From a checkpoint of a small transformer trained on Wikipedia: LayerNorm before each block, normalized queries and keys.
Each number is 500 + 50 x the weight over its row's rms, rounded and kept within 0 to 999. Layers, rows and columns count from 0. Numbers have three digits each. The size before them is the row's rms in percent of the matrix's.

# layer 6 MLP up, 448x160, rms 0.13, rows 346-433, columns 0-159
095:505579564496494490427418461547537469466431516410544542509380473474496526537532511419528496464535516437452429483480491520472457584610497511596509488455453558468448530506461525475548513498466530507480552464480536587472484455439574538527542497485568427465506601593510462517544573501519516570477583481516568554438481540501488348495484413487472545433534437577490473497566524462569493532471425468586517416521646459520500489477475589427535541448447432445466557489503595451497451428478542
099:522506506512529483537418456437512612467535592621458477554519498513507504482502510494529509545421502416462472565494530484496463577459498445543481420546452511490557430526497550531567511469445500545418606506536474470455459529594533491572447545509428490519453446523536458407528579494465552467447440490500530568466500526565557546448608517502409434560506477514490600493527480439463493464460473559522451574403426456474438455495528425608496522437505459486557463478482485670547436539476404
107:467473442412543544576464514537525321493472494465463415502509490517521546487514450488586574498566536549448443494543566614516495561471501553518465490497534539473531498459499476539481497538508488501487623544487542478542453538488483412515521468489540472545461450588470489579465635511507461493423532497611475441386561367559549509494456539432460480476438511489500433550544468528495451507604487500588423505594501478449514464446532421612501463520516455522403467528481456473505490566566500
106:498556499548412579514427448492468486480477525451485496501473482474570518435442579517509531450542475475590415516513508459471521466515462510488472447528539584450511396518414413493516454500474600429520515496586482494507467398529571428573456534515420425521476546545521472499559567477505450506576513522388570481528558624472454509539602389465453471455498507617464458480518562504672532556526469493466509462540488524496518557590513587471411431506549516526521540528502508567526470564490516
099:554461564430507499534578449540491492399419466476494465514494565480513483411565531515468544526548526476499554513470464526482548530533452538514510452339551501518610537477421500559514440475587580507472392475460514523536547451576520397495533482485504477534575523523562545534566458455459510441486514428538565559444512540487437637469481439525582463458527515478475599453475520497493432444499524445513533589471502432516401523571490539528590422518477484448432455441483502622498456443420525
106:534473515548556519503528495503599537439476492582487499523562444420574405541525529507405488529574510508532472528506416562582442466450561523567498549403504406503424500441431518528485559529538425479524444425516525613458561493393469524525480440534509451548499525566430588563457431563470403475475563583545504394503499439476510523598528497486634466463404550475509445443465480487487502530477580457485535460441428523580460465512520518488468519457461561506506457595525497440452466531521525
103:476527496510464517535507524536438433536464470423504573532488599508448535512581522479449509596479562416474466445543518468520531488447478472601540508458467457516471585531494406475424541480463454542468549494485579526458478482511490531445528494427492475539545526562514641482469426520441514485471395488476543415453371546502398536534484477547515520446407463525384487520524522486517547480559539615470505554496553480445503498434594445558563552548460519661466525520473476402467563461561477
110:466576502550532516463503547472493607474408633561570426530509455501513506477389420502579473420498506491577438505499457533491470531453505477410530616485470437523553539362445441436518481431481489444507409432472507580507534512446496525549409443513462508494519510506630599515501466436465522539595454554509509519550451469499444565462498492500527614458441513486559570501508531531589566497467438524532396552535466535562509536518512430570567485514490512496479438522519466458509453557491458
093:513472514533434400515544482445439570457478511490519461552536507586510435451506500547474435490501641503599497332496466458583541516452532549471475634550441518485494476560504452555580557502524421507610561429543448498452470448479474463514502540523481440528474542488460522490567500464497492607458538442441525508597448515448453467483404412386491520447412470552487534506528477531475555557403560581547490488518520531517493471562496411543518493485545538429467508542418475535480558526535491
093:448500492574580476496514454478548435490507496499435451530523539539516559520560508459492554503503454497492482518540471516531561354485515539589508510522541513392533512468526547492500596506550547476447502504509307499493584445507380532458490556375469460589422524355517399450472410544498468499503509458557498459543511480510458550555521499528428563513506522490518477555489546499529538566479528383462485570494513527520483436510452532528539500543510504531443390531517458541462637558568452
101:494472465564426478485531534432473488628471469436513479411433563448500527591473483421469474498557586468473437508567584490530510505420405547602503495497542443438396515596471501503484485499540549506596546526539443558484550508490498466491477478493524440482503485538529492448425505453476531534429464498505565453435477500476512514465526498502499331504467514511566541427399586537628574576475504408447443539553502490457553555560449460506566498536530577498503601481470452567463485567541529
095:584467509526584543540430494575453473484640460492462491474532504502478485566482559444504488499550478472409525580489539482442599407373474432519539493501478558489542473531507458580556476404461492510442577549480505509485458421470575568425464532521497496475462614542469482528510462484533486540536581564550509449462527474527450501500592436436513448441443509486456415416610518463518430480561548522533487548430517436534392544523570529533502480350515551464444504548562521552460481508462520
098:535551553496511674514513521481502488454560490510474561478489559433404358515468461473568553516443550462554452537500490444555470411480553404558562511503505532493456477344583573487496521527551512511447467452502547500468547475505415523547523536544502472529536563463467489526488466461463505526415636510530542447511471477540419452444398502540440435517428479532494507499504485466490606533519431449514551596487539510482471449522574396524550465419438452548526390470486495478464457541485485
110:493551510491460557531482470617410602426490421457565564464505505596515416477508542569546542364473527419518510503551474497526497524471538527598534488496576480475494498501532597545499466308476519504492500493513485502630432501449444584457509480538444491461504561485412503465491499509507490495525569469498548489501488595465461444488427411561527505607605410526489430522541559529496516539545470507521540485455538552428554428472487414461457515477510414564476507510520523513497416541506538
091:493499554513538446467514506453492506510487483510528503444543408500478442457467501422541505569538437498562502546490458454498528551459551480590431486453417443549508515458499456455463377457524516465572529376495488508456457522547463536505477538511539565425459507471494591509536546546555443527476513661416582490506541580523457455503498476488587519552515586488463426517458545503488494540512379459516380445456552522612506532551587463443566388528527507454545429534607574480451572465479466
105:473439507519466482441532473451586474488503527480515422532506523545482444433529497521417517443515533439569459494433558498525533551544492579490475542540494498506467463462437499514478551472497527515475546474538444467489494491524523578545542539503460546475472548426447424602481520513620545551496396558515469464557564555457526523474507538519559512505474470468497669480490437488429612456441493369399449544422568513475514553563491445573432594382621531440472428565531472492454476595514488
094:389441583565529477568558508521453360448529502468433583498593485478438478464487572501467497539511471569431578489496453497548487514535522500586486491492504442440427561478460474446571475491468434534506540470394473530508571501466509579489551536487620490526462524419456542520523521580496500465493543526456383596527394569528414459533491584502566540462388484496516524542546534529530560488558487419490529513469511549524466475541435529452398466524500546504531512497617386523541448476538496
100:388476626464477570576505520527534567516490495473478425525450454431511458538536467450512443527549559518562453474523496547463533592508469490575571514475557542422455558544440388515466536461484584501464404527465520470451372437512526392540509508448513535536501510532477483521498515487550533495472406486540594470527530465419508433506595575501547408475545611428487524494544575515508483537497535497383423489510514429540462450542629546515575508450530485489468556458592519497480451556509514
092:504503450493511508643504496466504402470534504453546454532537491497428441560530501540489507460445543434454507503445490479536576442567550543489506458552521479543575477494593505507542490411446548499556541553475464422501500467359500479501400433502519469529540482532455528513525488538440575540552582527478561539551633488540473389509505445485505511557528442521515471456609463544536510486511663448400520519510496433480493511479464483579388440518538401564460482535511573468554418501571546
105:578538446546464530511578597526359464543444390493477441533508500570563462538500479486592482495478562557451564461523568548509460547440451500525485478524464539424530530498456461508549554553550507593546563456508458457431531562479473434520491502466512418442518535577575521542475364486568400401564578499481554491477511550586530468563438533583532527539528564426516478513451568422410476420514510513497401490487466524450569384504482470481535512486443507466455568469447503488473495531481529
103:512457510425514504558446458512436536456503528521593487563526412469380507501434529525493492590445452420471440564511551563495567458526432497422419503483530554496437562498351548485489489525564453482544601443514512566538496475418545470479472466507608411488463450511476544526477550558453540566468502529462587508534495485487619513503559505466532563494546454467572478486581478560464556516487514503472533505423433530355510559463542491470538557553454522460501649533486473465467455529417511
101:537531558527397496545566476466444547587536506430529491438529554553539444440553473461455499505482451547461516486548392461444426575549426465477506445528576476434495571494466526553460557530552484508475435563470512469578520501466516521473465562424463463502525552486510463543598553539557387568532421503452445487504480566486442494422528486478529459355426482466587485535530499454476505468492515498529417589567469522586516397486502538459434617522525394548482478619531543499481551513565508
093:544503413597491571559531521418457386498465476502420587456449458545509526504507512469516436489524553511552481566519569467518544578475404513500480519524556521423544434506503517400529443505546478458517550438486526515471616439513521482540447556467521439484481445491568529551558551507471530480540395463580496598549507440533447512548403519457512500528542368534515536510510448473420544457576509628562468512467477478415534522502536548487551443492477448394495509455526376578469524474581549
102:524518497484475467500430459504495437527575505460461472436458532589502445470453382493474543465521555532477469523467454530418490607551561397457519445409448485439523488605504500426566458475494395507514478466473485514426504488434412533513527600660528519505535486546532540518479517498512467444488486473480466550485482497497535520496545528622597538524589464511542572442478642566456431573512493575453476457481521533485507506485473545472490519444436327487522538452533543531552438500448545
099:512472466455459469461460497602523537499497528433591471554445432463475491421437459527402453467472456468542496493593529477455458507522534552586479505562534629561498543506513530512304431501600541554473512476506476431399488553558526441548481494504384485588575566559541455515585464504519446508498493466506552507533527526544474435502472546498533471504581522585490477455555553468576489517488519453546578509501449380423458427575543533467544458443528506604494500515462534492459474532477460
098:558435550568515526468521468495537502559501404544459516446547533470441469437564558590466393557547399534473475480495459557505427509445505508409475613474568473440418540513534500531522492546443527428551533530442494499516435548397559464428517501503538574544426456481421509522465508504530418593541440559540502417482514485506406530553499538395539444545509574488452484520438473508497459503606510463509541495440466506578509534509550518525533523379417443545519464619524473546483500623497511
099:459531537492507498434432498473483455523563530478512485577471494532500469438478469530492432463454602480511593426558415561593555516484411531447571435464522490501529560507490543451437584506313501489477501453536575462514543525548530511590481525523505530490499572451546441478516469623448491497507546473556476500502533446438491483569552430461582517494611440379574459454508506528451439511516475515510478488550481559465438473498510491553564458487501550492594461592505387496570540625479444
097:539495390464521485448512531540468530512478532477469522552444504632495472502541471551475467643552529623531506435514556491389474467540535459514475498575448530453441408526525458601517518593493439471535528523501587554531511521417472416520415474540484567519563527513507440503504499483460605453490528622552431465410490459584396509465530534518486462431556470557420506471498510521466427611537521418450448502406534506471471504523495439508476500531495426536493493460429534582494525426534480
103:434487413524538546576489641400532476602537454512651509546480503498415450538516532579508462485530507589530526413496494431462485507514495608538462535457567480477567521475494555605469561512478545443380498504494489526486459522411505490480576490519461492498460494427559510496514402474483452474499485489446531502484460587473605486505521518456519457496545533577442583452449499537400495513447600508505483503474508501475440395411515446489520563463541495593494460443446521481527460589566563
103:524426534496492460474471536396597505498484582518472605493475553490431579450484466535618497557377515542490521488491500463579453463529472472505602483503462501504584556565575537536544504499452594574555464529504505491466492484454525449432509438555462543589466494486428507452554480477472532508510473481571544489516473542552545478459454431513421492465499490558486548473514433528572531455459494455387574532409399504553488396516493387451505453511511477542646464438561516544391449453488505
097:494486473466509495501442497415530513423409494480450504418481496483452474480522469421553484603402433425530519423438571527436612543474455510439481476540507514553523547407466475516493486662507499574530486538467529490517427532463483449503500445501541564515490553523522562466462538565551471492448520568529506568455559492468384573607489507610487485476490474573592504429494543514468474573499425486453388540536554525541462501472557450608516496487590433497553568479534530579543474426519549
100:503528509569524447550436569508532468528562522380470513422453450531515494595526481482486492466516456331479481509572472495568525503422509519439474528601440452533422560499445537524539518668429463551448509509447589518593510579546532447412524485542460504481476561463508472433554585413530460515474482501511483467503421467547517581472440527495465509514541512409495524605457527554560471498425467502510557565442553545500487509441560523434576440481438484502518568462513497563513407553519468
105:511545544506442448536541564445414558519475448459537600613563568584510455532532483520518508527514528459512486443495541474508572624438552440579490410485533479463480471513510593549488482505450375499592465505434483468484497460504466577497508577435494442434486416529472521346603522558511422467478478515458527553449491519543411568531511529532478425367559559467532442492454534473480470438452504473425473506547519419496490528569447479523475524461474537458452548408517588517469508498522446
099:555498430464532449574467537487494521531536494531486528487585474455506518513467556471445537532506474525577516414551506526485556495484562467447550574506490552498525441450481518446560461557492449496447544568417537508519493510407449406522483503612545632541443460441405536551538419511411524468490528411505522396598519434473433455463551520524412556480510537560543525536519493476352398517506586538478570561470475397480420439506453484521439617495552490537456488521547570502544507479490550
104:425419440614400456579503560478443439505475521535518487542497499522556488440476504478442544495439492566515542506495529386410455493499485534491487498401554469448432539589522486453476481544532488539475535534584431451554515627524494541547428597488486535501522515497578453470481514475540557516537480426525591428504622433585525541478495477432509468508341463536474526502554581535498498487576499462525536496505510513542420579443518446442577585512530436482433495431497459480612503486510458
097:463484543556510525486450406441538569486517494502461470544548576469465546456484476545379487491483421462579505540584555496489514393486537512482500499548492513391560447579461517449579506505511533497588470494571519540494449519475519522482584488579547590518492595455582374502569452517431519518539486578451463491525505521567439417473373504527607615487449484491431589516536539481408500496480468442460520426528494486425464541460512572492481498367536523550473514558556521461529515522553452
106:494486524513546530478478563518571457520520492508457463420426514596588501413479517451560592548516590387421398383554489597526566529485514439461524451510488507544474534503554556535469484547443460548615366522515517501505467495588456543553512498479518605492403436497489503444484508515522536555457455478469583423531571430540556560515599485414458512430508574395510444434467490541543476421559446465518514462518483493434527504541459460480513500532418579508514523565487502492462511501509560
099:488472472477416434603524471459453470496467454528436504458513491506561477543497543435495546515517467482552524498568526536490495545551400463493483448559546587530539509554606395504551547600554578527545488379536493474482474530494531477502477532488472498449445478420457470565557484414512518532523491527510465595500508401423588497546631523506477445587465348464479438505572511403554517561560427494480502528373474492461483565523417518425572439507460505481541519453551468499570479557491499
099:479476596499550541348453408544452445467544432480492498523590393490529459492515501476445509475480494499475490487521438362521547584527464582529519528524429544514545590490505540503552544478594437470563505395388479547525484464533512466471520522508510441488470529526585542482528539481443545503472427494559434521480490568580452486502552438471527583489508506463423490503460506448558484611546497405487610574465573408486533578531468529522544438446533397502514512520437439530432460514549462
107:468666465505424527442492444595422537458456488392504494518506481518502550488573472495529393456517492551515541486587488521517630481449422483554588499562461544543466489560580518454454457522452527447574466467462437490568452492567469505566473454458419480531518453579526489392480538508533465518474458514467555437477483541552611502564405473494525540519520498545421480512587468500605559524427590473485489469528444512491523504529562449461535519512572531446399473475500509537518586590468458
101:516454495505417531560593614501463504546481416503505535488525517488459410489492544437403540546364578558491566583460518518488493497591448462462466472509459457480500473455422548532457537587495525501474482491536542525509511522534417435483582563370441432523516496469414466524503499573469519480522543459561479498461504498521510525505505489476450561560500476458571514559453523498456413586472547419459457522475434473505467449505493519402557560511424549401578438556552536456542535423519664
100:545566463556526476498444429469488521514500472529487579469438570448506507587453471466529502572649526470503474471504507441493644499533513358585618478442406459507550499542440448451494445491512536520556442552459574493512514459478544485493491530471525437493464502617499474549558450463458473482517446455446471511535467548524477502473526494574424414468558437510519456540496406508466543605466519554499606479578515476470416507501558481490568572580555427538580497522499480481486567552616500
100:460415431504553505443523552472472483491529539426432495480473499490456490466504483514510596453581541535433504412539473490517570516546540549464598530429486551574466589492468534418516418491429512553526532546464487524568437518506552514661494575471459500402467517509510512567446576555582509539583532507497575441518497521458509556497521492539436538466470430442464451524535517543466438589583354492538490424434479504415504523504464555512485476533590516582503510506403522434381430520515496
101:515508455516401502449525494481458541447482549477450410492474496542495406580449572548469434538518531496525435582418419482498570566495488480464558522531421479463560588567521576466537506439502432482478557519615519576479525519492596369503505543491493493504464458494524448441456568464470490484464554452392498505530440464465526441571479572489486449486497576476426510554473505505337503462411621509531391486457492473509548495470501522525468544508463469573515599566507481445496514536614527
106:499532488441533522449486596439465527517564486557542567549460484561544397522559431428485509432482549425532518458433451538490487521547553557579539490534408396474480438544469483507552491489591448545505449472541433472522547445431628461479542514450495380545512470568481481574495561485597487597484533561388580460524497489576503480412440450427479574504509522508493511461489457426454509504387540488490525479483509482515562533633477521410506562511451463529561463453560461512540489447553485
104:498456490466504491493413466515436538565585497473521592440504436456502475454507486399426526459503515542491536487580496508489479523533508449516520496473479511524530518518487416470528531422393518591426546485635491454454504373555508573461520543525381404548494512566459599510576594515499476516474490636525513493506403531476519503522500493455523519526441483498514457495558521482548512435598488630477479539479528523519522478436536344508522538481483523391473497560557414531410491571496483
101:413458474543484479515466558512528504558415462452529473474515554537509485464562482460523500501464462453450466419468470559570559478481526465555487525511389465534486491540569532487604472534527448505477418515456523524512550480540511491520540613528548480449483588481510548677426456394455514458518503510453535536400548565482508477386479457472521556543542423515482484399393521446513511449446477485605583593420473525524499530514640516464444540506468479465521498543538458575537419530416457
101:522423540486440492572580539556540512521471430569547368462501497461446461446514478465462518579526473455435562449506516467549561552472466458452479548497561507503533496460484532476466473502456564411534493490522476524509413570532546479508478504550458452446544461559513441483418508433442488515555501484438622473473511529487519399553608478479530538414584458511553559522442482522501508573448513414554465532515521547527435527505437436384510606587551467452428411591481413500603560472575507
101:504454548541467557565469510427529489486542458593471403477526571434489537539507456520527604501442453469576531523502489488472444478521510504484445505624509504447500537393509481445529484409515584511467543551583521544536539456483540559504526464537511476511560374390443464451472539473495582474501492472521479499451571520520536607577508559462486462555446432508515537476475567454588528475523513450525461474456634494449440470473548504538566459399416549574506569438624511536549453432579453
101:525519516462508487572579535558451525548495439522517490554590539605354540538442446504419523543557493522566527557486482546488518386528495505526436434462496428533473449557434448587506445420440474484485530516515362450527517364523545463514514472588384586428419514512467613560407576515515525478557475556472463406542548522542466461538500554519467495508467568421569476532447497517461483487536508547444500542520380444448536519481481537543508495531479477491508483507476481505429563520504533
099:508551508552483455518488538559475532496544576597464384571495525452414466546515603487545424516479522486508528421497598567417538513495488457470537428583461463495428445430481477536477556485539430512437508454446460551555565448467567517542517458493512463505490526552494413516451523461485491493513558569441409489511531473562562465444476523509578504528505497581365536575380519569483480493434539496504539568347546499504484520439505505461528409520449599529431544489524504414575560483435518
098:438545490459449400408531509495436461565574584469519493583462525499423462533496583407579482571483499584567358498593521555519539570605516414434555472538559451557549472535553513453573497509494548619468567540435448452533479465470517455535478482501464439498532513480483528514539498405391438504506490471482458462537502496473498484513541543432518545564476521391506504503445541559451427429480496450467476505518545563604455513582446501449500427565516433534470496549520483541484427551461523
098:559455477626547430489448524491455486545476462497455487418474502492432523485540440373445457502484411503530462458531511435517499492554488474561445376487451541505503562586438512590553550517537567502594535483507473480557566542433509486619563568531474612459514530484601455507565504435496463535428547580528476475468587573537535420524483518551497549492447453487412468500513451532520449375524538498459521435440483568502412505470492425524483512534462504506484492493585549444610531541458448
097:578470420505494467464494536540530412506469442544426567555470518515469523467541507402559500561517464524424469527471575535531446468510544445494478438478471576538515629513564474488501488596502488544485450515485517478503452526413496486511449508489549505437485483491528480534605497508605585457547555567455502429431428447574522487447530466543509524466482535443573476422563520580453486447595419444524415424454413513540514346445478522543438509581556452473472459470442593488479455526618522
107:480607478450464467546439493515513427473562441483401517500561591551551559491551464469541566457498520486475559516443538505465479586508545558474486495547537556552522519591609488498437549416532473547537575372503566477471462474543579545536448407466453463434483408467461583486586537501465526461447553528472522523517423569624436490509391552520504493543540507509476510510523412445489521549456451491462501513427594555520514511431492438414565462573523438496421494580516523538506485419546511
104:442458530577532524527482564495437368509503539547560447471515543482486428437560501561593505502499499514429471541481535464517476487494538533522576487520445511477522573521464461450490533511428390491571539414442430511477491538491551543463398459456490501505421489549550502441513537550471579433355555521562565412570472479514537404461563481403520546503471505459536442468510564531566576531482589500452475573480547420566436566405497521465481526427530458491532527616415477546453527465521438
095:436484446461487436463466419477512457566396534434436562563505491472452505497545489552497449469461439423425389509482552506441460465489543509583487497533522482520520523428464600478506506556537559539437573564534546505506436513571568518443576469381526502450534562479498448467556458502545584528523513505526490475462486401575482546478563499549508479534477500503438478425496463430559489423468602458538448559517579513626538475404497363525507447458482458520584545526492474469538577562589444
096:582369485428516536552601569380416561410466458579493518459458476521445532455527467531604537494505510519576558397476495572521433499490499522518575481433504473571494548483512426399519557483464503546532492434483493489495505537461576493528526518538528597447525461487540562480509511494530455579556545522548547516467422504443507494515562524535507389421425455484503566426497470466500512459403552600500450556510569446435486483508626460578480420443467506463467508421455484424485458500489496
100:470502427465446515443580491521559516469584532472557563575494467523589526477537582489460427425513404538373517533586513416464502479479590527546458593604562486472511474456477562512473439490497556454497562422537516565481510510504572542498492503506512543481475567490429468504497478493503469459483588515409560446478516523460482524513530505418478563485384406456429564558547548491514454465640441507558461408519495565495436526464434518569411446440490482544472451570525478529441566479535426
096:445514466489539553466497546505449546461573550463592546477550523513535457330530532463467460518481429531417442548520600439509485453447484554474519466514561508520511412441501509537579463522539452585476509551403546556484552564472536421446468466488531512578548491473522584428491446514507431518474538539473508466521405559439445562477576511466513423480525521524449440549491515549511417578407439526516585512460589531552503434479488533356545509497448462467612579517488540472549502434540551
098:445541403553581462494511530484491466549577528481513463513482498494438481538558430586483533474606564471545450546610471451515552475525491545457487476561386440487495502430501540484440581547511484550427451491483494477564516487490442495465553571454568496522489488446489400575437483514416447547528487456486536478568558514486624416565477619562419472609534540545546507470459498478519484530425560536357517493466454542514515563466497513545443435372492406467493533507459434490517476516556515
100:519474476461512498533510457587505421496441496503489437405450541557502431421485513513521469495522451494471506467492471481476509432617542532441519576465482524579430511447420477535460567445541610509517550460514509451482443442574473474383553466421480507451562471511435572642555470532466448548506424457520554424523471490460511529488513436566542522545523537494444464573513446488438569468527482633535571533557498471455553515513464434413604566529459582473429490447613472463567562515526517
103:494490429405448509540469521495528472418501465453608512532468427535531453564601534450545494487477359504448568548601445381484487506550553582481577431512533494507484495445507642475380490387463542512577502499465477474515464511556460472465474467482574585459446507451471525515609459517511528527470561531532434419543496582562574453511494386506486491505538504497536458528557417481416506413507479535549535454544487442498538545515476506444500481514457498475565533510506521552629501508543506
094:448510523539492476454521518487515583464479511508570482489541568555499455513541552507489574557501483502487527443402460445480366548569496572539484607500499468506476509521477507445516563539476477456603561563476426479499484462503481505475508516490467579533508577420449557505546489514442494530565492511477476429506498546507462484524635408468514463507493374398411510542489509591420422413528479481625594474529514515512426539445500588566505394393503516548459481485524587524448488409416507
103:524461503498527551481538471556527419499453433522614490468499525478563471539523514527481533536443556477520481516460519490537490468472489567480473458513519517464583433490486580509542587567423461542592476420403486423461593528490436519504483466517435483451551456511497526474502497491390530521584483473586441612465430513429581429432601419476630522532540454509463535424517459357479457492473518567529487523493479527466479473410457470435576517526488413569513538636450471480479510498553577
091:549518469466539496462528513421483531432508586561601582516493477547557562495496547429469523487425418496566523549576526461506467480535540473563418547491548462428488551547508478375491508463503543400453459448517476504600546516553522482483446471509631462469408488525515461561516488517498505450442519563520510512405590552500427554519418417539476475540488508438407493592530517493556557463532556529542572490490526478463529403442599469485480476465482656470479529509453487386503428471479450
098:504479423520573494523466546453472520598445539456469502485452533540506506393537542496470489482498554593521480632529456505511478498554453521420587553504448498474573440539471464429546539521483520549532461454464431517554572530462529507567554459425464475483538547483515501562439533486562450509531473489544427515548458445499440540518514548547563514433571499533495474443456463335597465423481476448485425492429401471583511475446544658572430395484503584540552535514468457545515550510509447
091:438563507609367487454523507544539572466481493525426553538556585505524512410532546484497521457417490525486502507507487505449468511475387526567415533583519424452492491488454477530495436585587497546602473524458520523471500571520555508452420443468420521447533545509465543483435447515410477399613438504580599507542516462479442534493418531478572472477494499472480506490479556417544459565493496526446473578485525389549492528492553524488484553477507507401416469445472605595546518470510533
107:423580501469543544514470519504508527501508429549536555389465561531580473423497448475511553521505426459555550534477470508587512401460474558478515484510495472434492574546447487600550467404443550503517482490440421574459476592488527525637445497490550572579479466567511454494344432519511509536616467406505521435485501487537498445524515500430535518523500512587479498447418548473475522545555439453432491526540504439494520411448546516440575602471564528466528502597499452464484497508547553
095:501540485562471424493426498422490426463534625488437501519504511506441558497533475465507610518475533412525457517517514465432535552523573527511480500453487562541522444560454571520476649517455468582624469531476575560479533499477574542452471435570491483424420462486534516503426472484518481522486441536472536461467533537463491632479493469528470477503461576537517438556478536562421540527487537550448515548477527402428521503437532558455454559611481429496469504509361464457498449593412548
102:565522462551447514500514491490551544527536477451405459557519377457542479456507516528508511458489467455593541459556503517541509512543386483452535497467492452487525433437576482433595505541477519522512501412493415518496611478469481544559457484564530462568476487462490594484497633382565561481494553554460440472473425529513524532500520486511484516483494528631406482508448522514439511479529407485540469397523561472500583530533542412509542342492480498602523525466555446488503616539492533
100:418544522485472482592536477501436488526568494492490484469411485480393528528551497410480509563486608553461551420419558474554504439530539619553520516480431456421556455359453454479534473523505525515534569516481516592545518508512435506576458537530523507520418560554521500488482509432470489438481420561455556485582426403508548443557508539518482567348518475481392527479500604451466402457519551470473497504493487458549541530495443495469498542468483502480595442569481463491417467504455534
094:484534522352478569502437463540500617501495519498488356454477452440433566552529473534449596562551398530398510533516579475602485559507454505459455512490538446504455501444451517542492495526535510488491504498497498472498511433571480479487502443487522455488584493500436496561498434442489555544474471522533477446499514480536569450490352570537440473476531519603519442457432488481492512623477503501502482478435519572414555413520460562564544613509523593518516529505469414479543422491489589
092:604597455461434511427431549499536545472594574474463478479392485569511487391465582453435523535555528467465490488557562469577528503537523538561460470543551465484420554483503528568389532519561475401573446515467563552490471491529392567464550584564464533437504543522467512519532450505562441502548492512517579459495434526445453511544478517436413557409500519562444483489574458503538528462536475493563532471477493532555411515533449555434395552509528534405453506513542540466457554409492508
098:458394595541507458456495506405461413426553535466496524459519465504582495460411529509491516453470475557496390543501439451542462479444483557564484472542563533469466483503518522413517444477616495452479508439417567553433534508523546503487517546526602482470498511488527484471502398475464500453562487438516549556519515524416419585562533533485561566513465513494413494479527500378619468465488568606509463452615496433606558448521575598492513493481527486503506534554420481571480502468547533
098:445510451574585570530486473539471469550484583483550502406523504504423563470390469495545552485471466561389467543557429499462514466464418488545449486497471518559446515502572559452484482511534481529508539413541505517489613428398506537457488514420498641503504538519520595569569540540548418535448457461495534503492482433411469506558498560536536476490530482425526505468574589477514517498540413541560449465470568532449540489459442493494493504586544629415416469476562408504484579515472517
093:464590533369524541489501446546518444542408502530512498392435496426452485557551571427551547538513497549504481498485507581612579483552490478498591543511531456465514499572526491456523505512541392495535485445509536438553545541553458471506447574455466450514472555469555503463536522519486505572569392492507556525471445447503429474431487424441523380524477502394498570480430452508470609503447482505442604518404566538562516494529479485412513443439570553507532485460592521487487496427436477
107:501524491619488519548455539474480508503609455461518485501552515483518423444667419532602508538541533481485623480397498469576457439528482495465575514537496514519518437483469462526494482505447452520523511581480456498439451554500585477486508523576506505449442392516516514470532519506552411489484529551482455510354547424475423526535411455501404535566483552469464462503520464598404553507482496500502528535531548452551554467443560432551535600528470366544496473512486525453519486559459549
102:491533373515459514534481602560542444532450526511498524471483488389452508480587499516535529494496528554585430573529542510521514495327511544423410538592469448521568535483532477499485462494471565522447502473549452524575548498493578533483471559493468458518474471381441577451338483465528516568461485547507482405519379493505509493439538491442482475546583575469551475558519498462530502496540500542483452556514420432541508500455426528390445565548516523449507515499549515539423448538480445
104:500453523460560451515482540395522515529504536525445464481504496423455538457482499495461511497465474525473473488611451433508447426429486381490573453490565527520465518495496589548553516592525480554521460483465485478488604580500533460475466504438549494482474542467480485565590523465436685465622434440469447556385574574513515506430560384526542462487478484593481476520447539544532487524490521466483515528512476589482480608427399473554488521455538570487525488563515437485523401473534512
097:472510446611538469488459569457540373525479529547449515574598521577421449517517594509420536452516501531477480607491531596541454504471475450481541345455453471531506529603460457474450516486502449524401623415520457494555498488486460539478496488537521514514545512521581513500564605531505512471469601545474419410504481497506598527469479499483492525429490525501452497479518496547449581425571494523496429511541529520489509465550390501496413437468509499450415510512420451558529597493488530
106:497502487515461578543490475467538579512569486475540528496437575511492559513514424458439486567565458455532599485558490478453523503496549501500503433482506525501471425547484509585435501504477507525584506511551441358554553468457515483456491529545501569495376579356451403456523535547582486329491444462537558374446448543442470573536524454484383477457578475480531457517478521501469520441543522587504569525516503390417548485505528427469534488545540468507510482493483532472475530486430538
095:443494426457455522492505468472501456535520561436482425529551613549482513473550473518592504634528545480562452527375462530430483502462525516542408456523382524453473521450521440539517463466468585417569486498493486567448555360476599439534518496466529482461479531542473506522419516554573543501492455552565562485427464472555349500574405490492468568505523552502508515484563539552565513465440462545541482548490519529547540463512505507507451547450579494518490613511414507537470561466513574
098:480477420473504583403561391534536406515548475452421551545539543495537481535563468596423506476533488492512421498489568499483546512485447476568444413519488385580457464539474564594484569550504521517499413512377484539475482558516477490607548421415489606558466508532476509494522458469510493438514484460471545407466520473512519490505448559590506490502462456478465488565489521542556463507501397511519474469516427556451570507493546633554513584393504449534598518455526535575539492477485492
097:447465506516439577514520502507469458404463424487542405553543458474467524483505525503378467442521464520461576573523557537475582443452549549550487546460510477456573538542548413521514518461569489459542523527555474553565639445462542530468476514446545465489524538546596496509490472528446513586586436457590466530495527482486439543497541611446469465588509437499467509525461452455426573468603521491441473567505416444510425540606447619510455438416545462568449526472529470448472490478501464
092:549675450496627537481394552439514428513427544565517553459506538441475586550492638554492610428485527588417482546452458474502516468458435549434539415441480435513471420556549497562489536488507560585478486517526501448484496485500444546502472510489505538442429413562524437521496519439522485522498525589536469467514526478523486484506478433500472602487506486444518518455522476373500467466564479503436484568493488511448452510524530556529446417553537453396547478551572494470472505529476431
101:519511505473532548436491455471510544485452499587467532473433533503543473416468615523513508543561539529545477523520495511515421473497450426514544496465495516385450477397565493508520523408429508530426444423499485473447455541514423448543529489551519422488505532548603448535392497474427586476475483453380492519519570520500644509518491504476485536404440575467476537509467526532420582512497570498468547483494455551557446484530503510578484480463532573477549569491495390428508592500636589
097:570454462472384487604534511499413533421580499469455571496423506565523539573495476493549494493462435517557427546456471390451476528480532436577581435473490414567549496471511480593530550522532518494460523466520472479499513443515435555379561565590487500580453478500484458519457463469594431404395490550483524533480433566533513416447442455500416548532531473508516489504463454512495494431476590566545570544574493477452502365439471528510545505534573501481496522513547562473414480525487533